From a checkpoint of a small transformer trained on Wikipedia.
Architecture: learned positions, no biases in attention or MLP.
Each number is 128 + 32 x the weight over its row's rms, rounded and kept within 0 to 255. Layers, rows and columns count from 0. The size above them is the row's rms in percent of the matrix's.

# layer 10 MLP down (transposed), 384x96, rms 0.26, rows 378-383, columns 0-95
size [106  97  86 102 102  94]
[[140 137  83 108  99 190 122 194  91 138 116 178 157 133 172 122 168 109  91  85 116 163 126 128 156 172 106 189 157 102  57 133 137 134 110 128 139  68 141 174 209 129 127 122 122 126 109 128  61  84 116 148 107  74 145 106 142 100 129 151  69 139 119 134 134 125  89 114 163 113 193 128 149 175  94 110 137  98 142 136  60 100 114  98  82 153 113 170 141 127 149 117 149 140 188 148]
 [104  99 115 138 158 142  63 103 112 122 115 106 102 177 134 194 130  99 137  96 144 105 142 182 167 136 145 100 190 125 159  92 149 174 132 125 140 122 143 158 189 149 170 129 104 139 171 111 153 162 169 128 130 103  77  85  22 109 141 107 105 135  79 157 124  94 186 112 173 117 132 109 121 159 119 122 135 112 133 137 107 159 206 120  76 139 128 145  93  93  71 130 104 187 115 153]
 [ 71 162 161 126 159  77 137 110 150  74 145 133 128 142  72 159 136 140 142 104  91 120 146 140 184 133 154 165 130 179  98 127 109 139 121 119 206  77 117  88 138 137  71 105  65 126 139 146 132 186  54 141 126 161 126 119 121 107 107 118 120 129 116 143  91  81 126 154 139 105 125 136 139 166 186 155 117  61 190  87 128 105 164 114 113 189 156 144 153 175 158 116 189 164 112  94]
 [143 111 101 123 127 133 108 146 154  64 116 148 122 159  71 145 111 135  84 110 148  89 101  64 132 198 108  87 124 160 193 113 117 129 159 116  79 133 153 162  96 168 149 123 128  76 149 148  97 184 155 144 107  87 118  99 137 119 139 188  94 148  99 123 111 145  81 125 141 217 136 103 156  66 156 101 173 170 151 178 157 181 106 134 121 143 122 139  83 155  98 111 165 123  73 148]
 [ 83 178 119 126 138 102 117  95  91  69 154 103  93 132  33 160 170 116 137  98  83 152  78 118 166 115  84 148  80 143 134 106 104 145 113 141 165 149 110 153  92 126 106 179  59 120 163 113 107 150 118  82  98 197 118  94 147  85 104 161 147 174 187 115 145 126  84 118  96 139 135 105 127  87 146 101 176 134  93 123  96 119  96 106 117 143 131 108 105 131 165  67 165  80  91 137]
 [109 112 164 136  81 149 197 117 196 116  63 140 190 115 143 165 109 140 172 135 108  77 153  94 122 159 147 115 140 119 160  81  86 116 147  83 168  87 146  83 111 166  89 142 144 115 162 144  80 132 139 137 171 121 111  89 136 122 133  88 105 126  62 143 192 138 136 129 109 126 117  90  99 114 130 159 140 203 153  95 165 123 109 133 174 173 145 158 198 127 161 125 117 113 149 190]]
# layer 10 MLP up, 384x96, rms 0.24, rows 379-383, columns 0-95
size [ 93  92 105 101  97]
[[134 127 142 134 187 118  67 196 156 111  99 102  96  86 110 191 112 103 163 125 211 164 167 134 100 121  92 101 125 123 138 126  71 100 114 106 121  98 162 120 141 137 130  86 113  65 103  59 107 182 187 192 135 139 149  64 120 130 168 130 102 166 119 172 116 117 146 152 113 123 124 138 114  98 136 155  98  53 144 188 103 134 148 161 161 107 106 140 122 161 119 134 123  88 117 103]
 [158 138 169 185 152 100 150  87 124 108 173 105 183 118 176  64 106 123 139 103 118 188  63 180 130 115 125  93 153  97 115 159  94 116 124 176 134 119 121 162  92  74 152 102 129 141  50 115 149  72 150 111 165 104 114 138 133 146 109 127 179  94 102  79 150 172 174 111 138 161 121 137 195  95  88  95 122 149 143 110 156 152 122 145 129  83 124 108 118 155 116 161  55 145  88 134]
 [117 184 132  66 145 124 113 119 135 144 123  51  93 130 184 106 149 182 161  80 123 142 108 154 130 120 109 198 139  96  86 113 131 104 104 166 128 123  78 142 110  92  90 160 161 171 112  95 144 142 131  49  83 125 133 147 158 135  97  94 127 155 148 102 106 129  56 115 111 186 160 135 146  93 120 161 112 107 154 120 106  68  90  69 151  96 171 136 185 149 163 140  87 144 141 158]
 [105 101 110 137 135  93 123 160 135 152 126 162 132 192 218 135  46 166 168 118 163  98 147 109 131 126 120 120 100  92 160 145 161  93 178 125 134 101 120 113 160 127 140  46 142 130  97 153 138 141  95 174  89 107 165 105 113 170 162 106 143  33 114 117 120  46 133 118  93 128 157 123 104 108 106 105 169 141 158 118 120 138 111 123  86 127 114 135 174 138 133 170 132  52  90 108]
 [210 145 113 158 200 126 109 153  81 154 113 137 103 138 153 147 113 142 133  94 171 154 157 177 111  81 103 160 173 179  90 161 146 125 187 128 160 134  77 143 129 135 194 118 122 130 135 129 119 119 130 158  78 142  98 187 121 143  76 144 139 116 134  99  98 130  29  96 120 109 128 158 216 146 148 133 146 128  64 150 113 147 165 157 147 116 104 136 120 147 154  84  89 114 143 118]]